config.toml
n_layer = 10
d_model = 96
n_head = 3
n_kv_head = 1
head_dim = 32
d_mlp = 384
vocab_size = 972
activation = "geglu"
norm = "rmsnorm"
norm_place = "pre"
norm_eps = 1e-06
positions = "rope"
rope_base = 10000.0
rope_fraction = 0.25
qk_norm = true
attn_scale = 0.177
bias = "none"
tie_embeddings = false
parallel_block = false
init = "uniform"
init_std_qkv = 0.051
init_std_o = 0.0114
init_std_up = 0.051
init_std_down = 0.0114
init_out_by_depth = true
optimizer = "muon_variant"
lr = 0.0126
lr_mult_o = 2.0
lr_mult_down = 0.7
lr_head = 0.00539
warmup_steps = 138
schedule = "wsd"
decay_fraction = 0.539
decay_shape = "linear"
final_lr_fraction = 0.02
batch_tokens = [8192, 16384]
seq_len = 256
doc_mask = true
train_tokens = 91170000
steps = 8031
dataset = "wikipedia_en"
Each number is 500 + 50 x the weight over its row's rms, rounded and kept within 0 to 999. Layers, rows and columns count from 0. Numbers have three digits each. The size before them is the row's rms in percent of the matrix's.

# down: layer 2 MLP down (transposed), 384x96, rms 0.102, rows 176-261, columns 48-95
# gate: layer 2 MLP gate, 384x96, rms 0.316, rows 177-262, columns 48-95
# up: layer 2 MLP up, 384x96, rms 0.335, rows 177-261, columns 48-95
down176 096:520480478433507473455533415483405639502565526514369511518506519427416518516406473570519419409429467458490503427484501487529479459526481483485490
gate177 083:469482594501483516528578548463545511413557508441387479504553507510521461511548467554549492410526452426450427380549518533511479501423463521481388
up177 081:463472529512545494515568589465537529455561470385461475457486494522522511545510456559550480429491432461444380443569547493539510514424461494428435
down177 076:518485522590470510532548526524491531540456596506469451546503525530499437423532465435518532479518575393438517552518549418585436449506443562563488
gate178 110:422484576542497562471473443405554553520446513562510455588590458449449439430501435506514526479590491522503587448471509383534450493469523490488474
up178 110:511505481507567480541460605523504473469528488474454570506505519511496504515505608582505488492455593481487546453464502641501574495542501528486507
down178 103:589399505516476408528518582560372483482485532520475521460421542550543515580463512413444472472450554542503501522499519611456533422473507499597480
gate179 109:432512462461462503515612483486429552574488552534511523494533550491539452527485516534519473520476491539501546390457420517493500413551453437527446
up179 102:563461516468508465438456478476479463468476491459465480534512513502524625484528574435507493480488633391506409581523405519562502506418499528409465
down179 097:644486576517518503442443466487442431487484520532576489498487528459543549526527511492462483513419489433543488635481579528567540526572593530492479
gate180 104:581519521477448477502517484415440547521595529504535477531537460589433508481540565480498524541483528552539468530373418491368408483435472488439479
up180 110:565522473481457516501595533428506562447498505376493525579482378533450507455534499549477544541509474509449543519373527494528428478412512527450473
down180 098:559453517459547390493552514451512601497565533427515458524577439571460496478520542465467494513464454552466529452462416540488404492396458525411490
gate181 109:510520581399541537464582501495440523431473615418471510508499526420497487500435473435496500484596549531398481493576503498513531491403420529378467
up181 106:547571462564526478501477532525533493532449467468606416504500506491535472466505514488529517558461452504536486530523457504520412441550552401507451
down181 098:597554451543554401508535524540437439463403467480473462591517504525433505518518542527524539618512441495540549537447539497522475465481553395504483
gate182 102:509453444468432604455487517428531461481529517525530449551528434448568440581463488506475502410488550498508492496522492541504484465584482426479476
up182 113:476533555493486470500495494618488515435472515531539543443492560542460537455551501482559526567511461495478569531456538487493575517444457565561469
down182 099:490456486450479523526492516572473551486463533556500532422499560504470504447470535480610396454496493527486490492500531517451560510492381546387457
gate183 098:467406536496468532407559475504440450563543495401439530489618429448485465521513478516469508524502533539487560492492443456507439500557547471504498
up183 089:619438571502609422510496498543536416470443467529510504525494417529552464513577504432486439560584579435478540401483467557399453545466520538469510
down183 083:526560554427523525551505554557658486453489462476541506507472469573545441431600468515449506470508526483484578514495476548414470486470493519475521
gate184 098:479532476496409516484543589487474501500466574502482438586559467520502421511598439450505531527433503524503544525492529529596372473532445501354542
up184 100:565486466527571521508487444565576476529501409462525538437455534498502543465488538515536482501602568455477483496434477445371540500458485490562431
down184 093:516472478503496561490517480552477438500490413490569580486373457456511627543427591479543491616481544531482555471462494475428510523501524512571481
gate185 103:517451535499457515517415408501645547550489529584565462443495545428500475462577487514449416542442434455461387497558545571509492450570536473561513
up185 103:535523449532550532466476521472534467473487401590489406437455436371516424460535469407533533453496453472590388490560504490581480507493458456560449
down185 112:499414436595496450459577476512588530478551439618485482424531491417503483484465548414525505479483434523506534500563494529529493549432516443543526
gate186 093:580573444558519537546498489442492487488439447406471502568446498493426477459488548506495476506526565519525536500559441566532446507477588430436477
up186 095:518505525435605474564511448504440446561499506503473509464595422473582519459533445584453530426460453479468409508516450479443509489550500579525516
down186 096:511504519471486475534528504496586551583434500443493453544534507462585537438541490501531537488456503431454497514440504470459411535515520557532533
gate187 104:556490528600502558553486400507371472553531428479477458569460443557395536452576466569501496473550560525459510497478523583549418483429531478470459
up187 138:586469455510518543560475393525382453562517462520468445536451460554471545483618472568505473502526540427476533494547568537539412475388469501454548
down187 109:462460437558554508407480495496581479559497445473457439466437537544470538483499524537417414535574549535499472492563520516588435431417484598472587
gate188 098:577502555563498445473522447556451543522459545472483492484549566423517507506495501498523490597505523507456559518531488544565428544502553532381375
up188 109:576473546510537448547510403536525524465438572379572432476487491453476546551471487511510450555463547514448549457524575548547440459429488474439466
down188 112:564586587539494483600502522513518421517460580511514478552493447441526543565465499489489536566484506542531652495513541525538492453471493402562504
gate189 088:542489646466422488492485438495478553524550549439539467493474476466329501504475490462428540519489498470376500534456514475423561440500493461505471
up189 080:466524426520613497534485569544520448477448435550414479525544563522629523540550557508589491472441503569605509482587444552583458521531535561511506
down189 079:520384474549496544461452431502484480504566533580511529538531587501564561508501420572517506515562479516526509421432430595516523542498466452540549
gate190 109:468453544587505518475646446452398486494493456437516523527539491463459396399420537440555508575477573525512421429521452450546461489555492505482494
up190 110:512347532512568538528426457480456573492464491481529433514497468460498431572542387458510569539476456455566435505536528566547531492611449551523565
down190 109:505442558512532518518549440452527504495426488444470548465506413495431487386463468411611516539431479437488489486533488558538492472497425463489501
gate191 085:521517600420525624533476505558453504531546463487477457502491525522481406526533491465443621480476475467522549518477522497507481473354450650509474
up191 083:540507452558457448510472576488483485470479430516520481481484486462462552432415544460506419503602561512432480509425505528576468538593476452468517
down191 079:503484555391490553445590473581585376558473527566515498473491519477482592506456457497483508410493514488451585494532473532491522515480542537528470
gate192 115:486566444465487576475550489450549480512521510433488497483497471479511432463529546552568516510537460509431559529463468510559424482444494476363433
up192 126:553566540452453451494488504474511458530560519499507484459547539592519491521506477449596418599580513482558405556448438463544506576513531575554508
down192 111:547647481532552477544424559452599373518597491465454490546505504464576472532482514482445513593537500497550464501483439472464470556465567526474508
gate193 098:584549544378549580456516559552483537453496590591495407478559605458480431480532522444382505465437459525472509436543394536487497430416491513403522
up193 112:440448435570465465593418451460515451483423360445489618571487384497500587514518517501576528511532562479479508508445568449474522544562522482563490
down193 109:422485509539420525517423419423584394599544451472543599552508399446452581476522486488609451470538474471493565438473470467496547490434427469450521
gate194 094:451467458525538547466595398554502437481585469448606444498492504529527408523490562479469610416514497556410415430559437508584479443417517521484506
up194 094:510516509480422429495394561467504539464454505487443551545527429530487590497540453455508397604450489454625493544423536504447444525513467524493438
down194 098:461554478426477470564442510527453562503399526489444534472502539396525511519451410433627404535473478455557537503433487538458529555538435468456501
gate195 107:456415466530392572576511563506479507481513492418505500551542578434391441548456426590555460499583512483480580514480438609440469522409509473506480
up195 124:503447477477326480521434576484567464388532508420510473571461503481369538518548551545591442539528454493480586506420413491501458501417448415507508
down195 111:432494461544437558503515548579438533473543451408507476527544549425487411512487491596574461561548559546566591544440488561481531557395502421438515
gate196 114:431522483487469504481495549494453473437526549543498466519590575540572457572558463555547461518518482594461472485529490519562512492524592438540517
up196 118:573530500485506504475539465526564565576448424534481553474502495460493573397408533481489543433502461506439475553472488528475460531500523516472462
down196 089:515562436513523528504585399465508523442510470567453605519508459514483586438538478516436472508519462426487501587500464540465495543468540516416532
gate197 102:496340432532537503489538488501445451403536540544435461569475556476567498415482502551473413527420556510473540476511543501551541442503437493553593
up197 097:515607556443440478527406530487518532469543460482490498524502548411424501543539573464510514579581490497545491548424464453471478514496494522488501
down197 107:473551468501427565504490454487534548559427504471466504465491515505459437589507428484551480528658472503531500565441400532440537554495529475469487
gate198 086:530532564561480573509508475425520411533526520540557419569504491485500469522514455466565483478471552452506465469430429550410509532512508409425480
up198 071:446645456468550555487478453415523495414549506457521465526529502496575497477531533584519412582548442559544503551548454506547530604486594476487476
down198 080:476573548483544537488501467516518445586628506435479493556499459555531594592516492425521487511426528458496523616545408616486486494541587524474449
gate199 113:499439535460491558435480516383471551531464539433448446400476420443630464562493456561497501473493484539545493488557490569468487602561475539485492
up199 108:586430561500486492500454349538424523473556550520449428456483512436521498508487494454467592520537504473475458546455554561421541500536570543491513
down199 107:536512486577472533379457503477494498546529587446462499468462477490545480542490459451383537470426496470467405443459541577539444543489511519447492
gate200 091:422466492483543521470526485452463558467468571459576402462591468544505481538540559455475514426450547569447622435470530454574496464477557436436483
up200 095:401456563497535593517544502420453537509517569489567335474591505554556489541504549465442544373473538589544513517486504513554455516512521466469478
down200 101:513514481437605589442537548484542560513534553471520437462589537451548589522573584514486442512539559536506505504514485489450436605512490530511495
gate201 098:524426506537535558500484511632423537494480505475502537600572542542484511503475583466547501556538482488467505505582452589484505580450474505398419
up201 083:482459462463446457456554418441515517523486449522527434459409538472440427516511526490492482427400515534507596483409476534459561435575527503586581
down201 091:507536474484425566536449477589515490574449448488430489570507471471533428501495529450510511497524467526548542495464437575609469429418599471518631
gate202 087:450463524566494489485590452553523502543594506503589634423514479454506445509472481620517444524518439576469492487533471437490550465537513487500438
up202 099:475472539487482470531573416659457506523585510527559561395437494512497450541467541545511498465604421542524455436548483474552577481649481521534445
down202 090:420473461543502549507576552567537515504551474490549551430530492514435477549483481534502554501530469544542478411609420457492561502503501534449451
gate203 101:544503568469534512421423544533453408435445466477461469383491512444475513446486555511460530486534417477467554495595466515565402450490440507486525
up203 100:575499524541508562557449499470429402454456446413429486475467510452439503484484607526470536485553432497459586503576511446545486467530459501483466
down203 099:484449432477556532446515557431437515501519592429407515617503493388533503384498518473459554456447423470484584482545479479482547474521471568464528
gate204 104:463428450502534494544512425481512496571557546543490489433480458481485390522524462438469504503417477589544494468499463547477463450513587439475546
up204 101:379504492569624511585480453529470527546524498473473439419448500546535462597525491495469485516395441569516507582520535483607449550511467454539540
down204 108:417425445514528485515493457560534476443528519429504493360489551551500463498490473498462541471515473494511491483538521529435456456501554536457525
gate205 098:508602482481595494475500500457528546524486504423586451525539559427487377485428591507552487506390529455443491480470547555560472532386547454445431
up205 099:538557454436596532514450526534452521495446477488552410459519484529531438560459587475487422469458522426477440422536531519554468591454541466533484
down205 108:451579436518557477506492465583570517526512499481577454488536451468515504524527475497574513545382437459507463428503484568470502500413498498511583
gate206 134:497541439523469546525541581477538477463497408560555574427554469504514508413474515487465545482484489534363483463527436461553387526525539488484438
up206 155:488513445504501488526522605492511478485494378560492599435554457509560505401454479471454546486494481519421500570500472474573467508526520487457454
down206 128:428558388542549509497528525512547546604466409514604572545541447542542526381539473485454505486455486495456532431446458437520576547538499504554474
gate207 118:442491475516542516488528555464479460517523503403530463550463517481533437534560496555579470576452533555402559522512554466473441506441514454421440
up207 100:529547496458479543548492472548529530521469571597510609478536483451495543428433480548440536408503479463539518506562442516456533516486504565608572
down207 099:408495507426575421545498492449482516470477472542523517428580603485446498407479535538621500564437561519474557450447557559475370481517573466408411
gate208 110:497552553525516523471474585542473507435505465507522426579503457540517431518551511516518341491508539553505481506409454508533519511394530477429592
up208 110:595560625527424485422458512516495545539474521526480506475499458518485517450487592457470498463536577482488466509374396461535471577457572567465519
down208 113:575574465531446469513570415517483549491550500472467613587532514490501591524507563528393504542464505453553516522552539423413452501479576609521531
gate209 103:533476510465488538478551542481494495503574456582438560455550580492526492483559602409532554524567517501500626460545520539583463417425576397461486
up209 111:498531527547513411457451448445491512468422435422480474565461477570544500424464538561523489522491555563496356518443473404476514559481444560454504
down209 113:345569506525489464464513429526538469403443507503555564557433462567512517448494430481525568513520559499520441495435484470429490547519425547429488
gate210 086:559578527513502549534544587516447458460390402472538507567465479517479409440517472535544515516540519493483441531419474491540376587462457518373374
up210 116:492450506409443570511453459485595503542491499568562556538471517431476514494396451367464499494464572622459436446535453525480454504472623414551535
down210 104:445452400531474416458500565459603473548568540531492517478487480461483552511508479456492532502515458519492474460574519497485516452565520459626590
gate211 103:460449519440485511473558455456444542564519455530524540492480491442416404564531431503472537453404415591432467528491420562514477438532465511530492
up211 103:374450395485564558435493445493498460547518491565486577443509461394478424508476517437543549482513406504431375506479454565562493500574500535486486
down211 105:477504322569481529489531518431590420409575404474592520405517511461551471427502559504559510575484498464459506606537510523515588495544528527451488
gate212 113:517518589573473541389489571580408525480499492504465498535573576517458487469503537500520510477496435544529506543415448441484483540475595479479415
up212 123:440528481557579493430466577592427558564480510566436510501556569518501535481535478520499485448561413515475521552456503414462491538491572547508423
down212 100:478529502522558461424485554527440528510555473606507446593534593513501468544498545541499390448511434539562447523530440459421535485501610482504453
gate213 101:461461423462433523499574528428514488449552438483534506502530457514477420576504503529473489455558475518419546433544441506512510509509573428467512
up213 109:559472563581553483546443478574462521609399547492417454483501544532510489468579482484586456534500535508590539548452494502495561571478447551538457
down213 090:589567492457494480545510528535439485480482484556485490476498522498428542502488471527627445540435472402505487492522494476456482515504444440449464
gate214 075:464448601475463509506503455421465541373413488510471620521445471471496468494473483450534629459515497403469481487465440555512476460599479465389500
up214 102:453473528565455444447414531395501533461465496449469556485467520498500497454493470410474630511526471450498422511491519465569542502565510545448503
down214 088:474440643444443509504472459435436490441425508530479562523471481455473527544495507476480562473488489536429498480500453612509506489563530411408458
gate215 098:544532443468427536552507512568551504555619515567464440522493536460458468538505478527550549510571524461593541517554491537494467453450445447447469
up215 106:519491426452444510511479508496549478532527527518514514475433546415469453574424554492538512522502535450573459501578504526488483435446389455400438
down215 100:520537426549467408557462414587556452571537444458486470499520547476546434478477487515475505478567460444567472519571508500527395505391410526503529
gate216 092:559589580550469517574521502566456533507508432502542537436528429484516479430477417405543468496589497473378420476489521506466512513522446488569486
up216 089:427456450446509449443459517462578450517470561470490487578490496494479472543544619608461505550413510557607546548489466523537510482497550520440532
down216 084:489493499483502497473454509527446421527507479506469591483455482483494510534429540470467514529385547605555541515487486473412449564480555450406551
gate217 089:437473534426564529574539365519507443486471500553537426495447438452565434432515444444524411554511590575513501523505558566425434523472424478514494
up217 088:422521449519543508495467390494542462476452487556542385515440431458539369441492485517563406533534551541491464542550565563457467523460458443517487
down217 099:520504417460504448503496417568488402538576452508534481412492522541543599456494449359538526528552531596506555617450554569415494564523441516526554
gate218 100:515511456519528528371502579472490574522519558432592519543570574415508508468495472460502545462483483581466497494502495543376472508501571604455438
up218 104:442453545483534456552436418533548350481427438566416508469470469573441454474492485533511421570444517451531489503503505527632552463524467432584539
down218 104:529516544558526461558511479471524409537516463544382537484516542506507471484500462542580453520554498543528485544535519465601497496601572418494540
gate219 104:339530423477543540415499484435550494409531527587556408525576566507497437436452509502578469567485419555481459481539443475591578431525454402481503
up219 098:569534584537586545560496545532416418476460588417547456547391500534619525466532558456442439526551569457541486542503453535403532468398505434512488
down219 095:595475566504627535524475494514408397476627601486507471492439496519550439483525516454510436512551503550488584517497511531434490536451487500500510
gate220 101:531489624513481477483593503465597434445468539414521470555524475495379493532463446615521501479501447513498466442492458487442482448642560439480527
up220 096:537436623511585482501445569551440572477493486452545530465405472452488457461501561546562546471559529470442448595471533587601398510440426577430482
down220 108:544458537536482550485540412618474436578574560420589492613507513459562492415470553540494434580493419472451536540521504434496441509528510460438550
gate221 103:534447499509559511504517469490509455424540463424471507520556439549498469434507617474482546583585601501452449487462482580531530561418479492409387
up221 081:451469541452590431609450495564510494537580471519457542489520519466516490452466513480496492468537516474478423451538531444478520591606527493580550
down221 089:529375525501513446506488537601515576516528450600528462557439486536432472421444529547471553532601483546437448472483605556486530538569498573431422
gate222 106:511459497569500507432438405543455479483528497594468452541489442527532521594567457535494473574534603548445474417510506511499481468490577470457594
up222 109:442500476613449463457453433563481495484534483601457465557489511551515510512495422482515550548481549561505441510542495506453502505533541486460595
down222 100:511509439573452475485497439519528502507498496551464518584471486578467466622506612531452529598372476533454469567541546457498467432521605511539537
gate223 086:511497465504522510499593523519474469512546472575539476476491611468554486566576583533609447544483494435533517380586377484483556466549568544463475
up223 077:468467414443541549515420582478512499482511531507459405446436478497497501527490498478516427474443501447581496475485442458508603462481481601497453
down223 093:452567423486535490425461535540574555364552541510482390512511479503476424439376464563498448532452517541483429552467485542460582476508455523551490
gate224 092:492476459480438458557536533471471422581499474499488486580550507518488565464486534488498469529465491495473443442500441508427466510505525508536527
up224 099:513480503515621569483422501486560520370518523534488544501456470475522458524502498466494533561545569442510521586522535489558533477410548526440439
down224 099:574500502459612553456481487496517490503455496553478515509456435524481439532501514557555517495643607495385419491530450523530446431535479516464443
gate225 104:535400488480480535516548455602438403532575518594526568516621570431474462560504504486490474573569420565472514529606409479406544451482517463506457
up225 106:514570507466485481472484524441480543453465526504510461541465454592450438408507470572505497437416582449541419455423519517600431544536472478463516
down225 105:397524511478443509556452486482482544461446578456517444567508482557535570549478491481469532489463613450451512547489581499494537552521529412424524
gate226 106:471532582537495479400464502498494564492448522532500423553576538490512456493499538582526421532535505492464396443526545531483450539489474437447450
up226 116:493587523541582435510547467481467491472453508545523454496559507509513548451478508601571377522522490435472406471550589542488456533479450486439487
down226 116:526601528483428422398467566562490562574412478558547368468550544484494524499485503527524473508529495474467442452468557551456452569457435482497485
gate227 095:501614534487453510464467503491530458472478532489542459464441579495562442459466527483444463516498502472473525511426426490534413504451569496456507
up227 098:496409531524531461555543511482447545462484405532464571500552433454433557520492509519516554519529545532533416500560522478484597456585443554514473
down227 096:508411560515468544536546426460484470553453453524456514529515448480437521446497575450529505487508422538510435436458457497500552472564471518479527
gate228 127:509555592512551494509575489481587472474411564433541459470519562433534520466457514559499444522470525486537512460448436481529500397513557494451507
up228 120:519491382484483588415531422472487568546562493514496584541535522484486449538524443429553521519466429561497458485551613538450470532415560513566478
down228 108:482482519437459531501504495478543539554563393566549600556460589475444502553483479500565542538487426440493521469556532497465383610473488463464479
gate229 081:551467546435470492433410448547428486558450527453520548520562436515497497488428411489499522444539481549491458545457467478408449554480495459438436
up229 075:594552513469490591553517512497459482575535496514489533461512518418501424543428457552579597412478466412598478568469542491478589546561509472569468
down229 087:530551516408439513471454484480578447490489518527500442567598624466535449535567564557537531421621427506646488474447527470508549479486516523513481
gate230 097:475482579458552499583535449505552410467437490549561467489494458431420422446436463452584474530476535437396514513489519570572534440498544527481445
up230 094:586507418530500473452494535457436596514517501459429566536489500617583573530555476569402500420527462587545560460493503444424467584510480522518526
down230 098:449494472493448517543462517454428468528527482549394440517408488584544509452483459552384481435578487549475515427504469528461463524494428570492482
gate231 091:546544465443477638445501484556511489494612597525419475453520493518493469515444543495413415476538460527428517557465480424456461556489502533544430
up231 092:491543480483533584507530491561496481493644622548468465444512567450513508567446517504430461516540439528437535548500496355462473574533458497528488
down231 092:582509480492509500415459487480601459462557519450515525455500546564468534526510582504418501453510522373468463524493484381580466540520442581497425
gate232 102:461489536421516574512567482409468532598558525498468547531496577519437576477450476516382534389450616538562487445600431519469536521506525538510439
up232 093:476443521449546546419561488434428525550578550472470518525490540527441559474525533573497525514524577591542524519509474454530521469463482527488350
down232 099:499488436511556568505498494502455503508491559494461491430536553514527541443444535488515420439561494436475503533537468495443573478408546499521511
gate233 095:516472479556445540544583454537527387479596479440469439424545401495375569584445514574565436551503509532456528465423528527490476511586506394490481
up233 099:466511495469528407575429616510440522476478473518470561471510611495559438450539510490473510444521506464535501554551513501465508483449478616536578
down233 092:504467470380389480455459573564422519519440533504562465593474546483615369407517516478457533428485498426544493555573437548458469528445460485582411
gate234 104:493467538443560566509503538516544476488477468580466613442549610429460514469495514505589535478526423488454522532473484544557473433435511516533394
up234 127:528595485575479431515512460449459525506455454366504419598484448526513452473476539508461488536453597583520398476406482469504535536586495541448489
down234 116:404538525540479461513505433462485543451424455499547516577460461554483559477455423499505501511476582511581464515518481427372440519622479482405414
gate235 121:509465591540471466439524365557520482455452536448522504481454507450526521539524531554599490560477519465411568473564496528495498445541549482434484
up235 107:488446454423413545558466519490503543519549501586508534510505447479456508471490514530419537436421476415549391449464524490469465494513550453612536
down235 097:483445490443432449446600539598548472575549527513483620434525531467412532420484543609508520446553529454493452449466501493479485423488504508456532
gate236 089:540527421486493547577545516617497507517496522483425485595430471512359462505497462597526458496468445497553547489396502432488397531435420469563445
up236 070:452477493442501485451505534491610536507557474534643498487541464434458464495558452435494542557521559544404480497487472604473502427560549529559514
down236 086:442444470486490517484472446410467565542507476526496557483531465477444512505446426448544477536493545567444507433469518567417594478485589415395496
gate237 097:472409453388549592482556471443465534537418475527517503512419569488597384501563504572563554490333579516529533474502504464503468482468472497532515
up237 094:394504487400469535540490506505572517498518456481558619451524549474503548550550490479554496590474455496470470539377422448472459481379536506593446
down237 096:467474429613438428579541518489480587568566494520567517422556461512498528637482462504525523394599426560566493579462497538418500541426456521541450
gate238 099:438600473460438588556517464439462498473564493496517547562569479457490532568540511553558482464457533456530496420440409612448543519429512351497510
up238 110:379571472471441525528407447444530490455508502509454539455505566464457505524515590471525537503502428412582451476395416594418556570454532470537519
down238 126:490499445547416489615442531519514507466466554465588514531528532475528593578456455496551519566481407490519439517467466455518615493440477566623521
gate239 121:518482493419552549497525439608555475513412585543513469495562471485500509556489466599494480447447441571492615445564528526496575476473457498494577
up239 107:568447512459505453463570511538630521530449595594523556500541429527506541483494506554526418436492469544488581417537540471453554451434591555430540
down239 097:505399533454522504518589600483485564519549549553525530469545442487526567448549474495486515483496510487487586490438554551457515542451533511418543
gate240 103:443546476454608505466513576448515478440539536498522533605555513579534384497519621486509498572493547471435612455493470500557476544401571495470435
up240 104:565418518433502428468500451514494517434553442370465527515507551505472490476488518499503453611540454505452464509467478454522545492398431566422525
down240 096:450487509576414467531442422488563477482588472472440543508449384487497383477494412546495602455532460487505489532453493539499554408438458573467602
gate241 097:538541502551516599442513539517480552471498501551530474407501506456470444429493452455504540545491571492506510447570475568552407496418524575422462
up241 097:453516537464526521551511480453484406480465515484503455489514394582433446518471519533545422418577461513525537541454533441508541448521457404591483
down241 096:468442568502556499412487490477501486484458533489453532617412376474488464597384505549509421445555447459567520487490445473523445477457487428426492
gate242 086:482613529434451529511546493422472498609508612495503527397537520506471502428497522512495564561422504422485511510439504525540478522532466519464601
up242 089:464575521480421519531511467399449468589542597536492534419536556552487515413517484518507536551421527465519540548386454505555550575530512557466627
down242 106:484551541514558483467428426499480470631569594552424522445515514517472498460555591486471577562529490438494526559504447411537500563505422526522584
gate243 100:462452477515554484488515409513405555456486476411571405516473530442470402456446503543551523483451472556461512566466474534489467441546436561397463
up243 093:428431498510615501516499491541435509500523475389540383547464549483494433453440538536557511546430437556537482580535481479497504407544465488412463
down243 094:535513498518554451420500470493445471420502550462539534432522498443533402484526505563480535477566443441511552546476433462497511416565423500547563
gate244 101:437442489433476528519448442476445509552486518336469412541516487467452405517519512427490458409488554583506515518498554558490476484472489520520414
up244 094:458459539402422583480443453496495531415561570519464511404503474476423486529478426457406517540548534517476452552532517485351503461482480552497534
down244 095:413423429524462531496520497456500536445505545448465506472606532472484515527563458512514430487634534506565500519490541483422470506441551531441474
gate245 116:474510588542441505518500443539413501503522524526533530489518495522528470483552505505430398534439578461473524449404583515570519459464480468468456
up245 124:478506465413545477480510480476592477493489555517515516489501511480465485486451507463558560505566424564530426543571394482487549550579473509569538
down245 105:566461465381511519543597488473482551507474494494522518605478479512489543501500522502536616506499469556471457521482457474409518517578453439479453
gate246 106:509467527578512546506488449493462463535501559508418521488479555529515475470490466603548493434476480487534609483555501552470533536544527446556377
up246 095:495486521514492454529523488506525537516542546433512516487475549495381447486383471455462521485491575514417483521485497426441502548422485347518452
down246 096:511534468464459529501554507567468521555462498439449538538436404558494424501503457481462538425500464419517603595459486439403579481475507458552455
gate247 092:530504450443562553429555540464492529434523442474516540466535604446507430487538509509544411502433494480479556547533464556567605464493385482443407
up247 092:404463584485419459546451439556526464498475577490494422535459452501499550565479519507424584503521581517487420407518560413460433538546570571575631
down247 097:348485554546440554635475509560471481506476470543563516512406478495490508607511468537579555416549526544483491490525388440488495491437522544475571
gate248 100:530545523539550507461567504531486458593405494505501519598497487431592406472424600588562542512475467467516433472574488485432514555570512420512463
up248 084:526408468448452562513576448470543640422605427510441581487525522461543547507482465510418532448454431521444482530447578567568536425496497568490542
down248 087:465495531564464596485541369533553492485561441532465495525460436431525466519385467597516513443512496472617480561432470535479452475463450478407515
gate249 082:421515513489589501535543497488503543582491467501514565379552494383410427434631556527513555478401480459485540512516503570569566528481466512489528
up249 079:575521464524425490500540496517529474424538507484446394599471464601552539526371503517531427523557538528545455455515483441403454479510528495469459
down249 092:517475529434500476568546546510560531487528509586428464543445518496591557526497508530596444523557522481469527383470471564425457462505554620510476
gate250 094:467564495448446527492545495455462471545519434507527607514514529365568479504521476543535421521462549453469482512505539490501459524539583497565477
up250 093:524455458534506516501456443465539525460491524487442449464488459625485484480468571498400557513521471574529456477560423474497548533523476542403572
down250 104:494508584527518525533531430444582540513483418451428550535485451536530454472435540393523543542552460522491485527513475496418529546551479512380526
gate251 091:485447477568482475472580477452488528610480527562375478434516455442486407472412518595552498498518540499523483394493474512461419572547552451542484
up251 078:537466529445480499517437521614513486370539470505526501523438498601464516599593521429507534494472496478458487567557526480524546451513511520458498
down251 086:436523577540462498429535478538517495376473423610493570528549507572550548511612501414502514452500497474538508544446437495523585465533578528427491
gate252 084:566538489449469532477552561510499543555462511529492485536421550503397486546570487577573505559402452537587560492594418489616538444507465484504442
up252 075:557537448488492538429544567555511544600472556535469479559457542560481442579536513540560479537474499563511524559598537489581582425482473514543501
down252 087:576671518489501480501493539507471479472532465490524524461475509522515543520515447465559523483489468492547480556628459494497397467485573533504518
gate253 101:471542479470548548410467489570507423461497457558562598485541450467424411449419474461543531561414556449416500495438431503541616414557458474479542
up253 105:386596534441506426554489443478485432501443478516568501564498511432450508428498569519545493508442620499476477487389454439556570473552461435594543
down253 112:399596501511487533472467487543420432496534538480599531576485439460434409453582561458491470569435558442505543535496406511528570508533450425505503
gate254 096:396485553467493507504549468571471495541589566406421470540525482492552513487507523467459581449495437581502534430542433536518586523487482473447396
up254 085:555522552468495463479410435462465519515449455444451465536519470569539432407464465391434446532464453540499538532530517433539496507406464471420468
down254 088:423541521500512476554503457433466511472544482387399506510470502563492491494493510476333555524525492531482565479499499493493591521497516480475438
gate255 100:443461495435532498488505567461506523432510467434523492495543556522562504418449510544591390467490457494502571391486480602461465505567492519586568
up255 101:464479481475436484480518594426567557433481473454646433530498464528505661537380500517518521530593471585463555564508560499488466573502465443465529
down255 108:450546491473487523497531541538523635545474463433616531470544493594568449423523585617492546477594530599513493572473468478523529556495518510476508
gate256 102:396516489388481457495503449527492553501492535531455520508541476508566341486490409521513539503444567489382572444554470611504476441429417484487551
up256 101:443502398442479516453468522459417554546429480549503441535422507498495466407481405522419464444504520512517513437504480499541474578481377510395519
down256 104:509497440521527425455531501565450512510487521527435363518576555490509380418539440518458515497552461509423505433496520462589479515500409519409545
gate257 128:469435469492397515521478492393493519537522539411565532510595464429537476509456501541500483457504557530508509531559423514486514522588561415516515
up257 144:559482485491579498501477496549478525533467522458438433428485547576500448482569518437448492501480432552496537556404585480432560505422465589489434
down257 120:571511563532558462491498496585487522456381481503461502494445487553455466496481514439559488484467439468490479472433499482526608507461437508451433
gate258 093:436532582491480548551526542499431410487525470422467470440500451487503515582395590512500535535465539514481457397620520531566479463424488553487474
up258 101:583461471513455437482503489551586540518413543495581586556522468454419450369489450473480420538537464466419525551430514505469470473465573483559596
down258 131:575455503428508543473564512508567531574504518532521481569497513464485442350492487516550509516557546510472571501518495472440488440486536440438534
gate259 101:467622460499523505385483575485489538507558570477589533526539571533495447440505545520582478591482524501489504449464467418441487515507460483429468
up259 104:586563468502536522425429458517505459477463538544527566497546564569478469495438536560468491541465441451504546558484442373550539464567513411525477
down259 113:486504558461494499470502466477488491590432468498501518517525460585425481492433512511498531492486514524557475506461456487553500590525502516542523
gate260 101:482558480537514581527529463597568474488508488565466494498338560503490481505431447513481488460445479499437464444458523551536514398454591560484607
up260 103:467554483494483592528513477561609507453487480507467481511344535495516483522452460507528483424452562513445477469435556557555496377464586558479573
down260 104:475577476494485447565418596585505595456505546501511421393486486516557528502490532428500517443513572493497429486418571588524563549465457492450526
gate261 097:512468542604506494528520439511487500497487511493481604529482485558520439480509575562467502521513564485514571489508505548490403564554604439519470
up261 082:510533561367524526491524495455522517471523432485480473460515543476492480510479428425491551525539413551416423445587416520453577398448434554528519
down261 089:429553471493496468525596491539478584495511440528509434531506441446503566564466419464442452448557423429506550477516415542493409373523427562437458
gate262 109:479509484460478544485528523576500519517576431432567516485517466482505442475521554504455499487567538596407557470438378507506369543403450510512503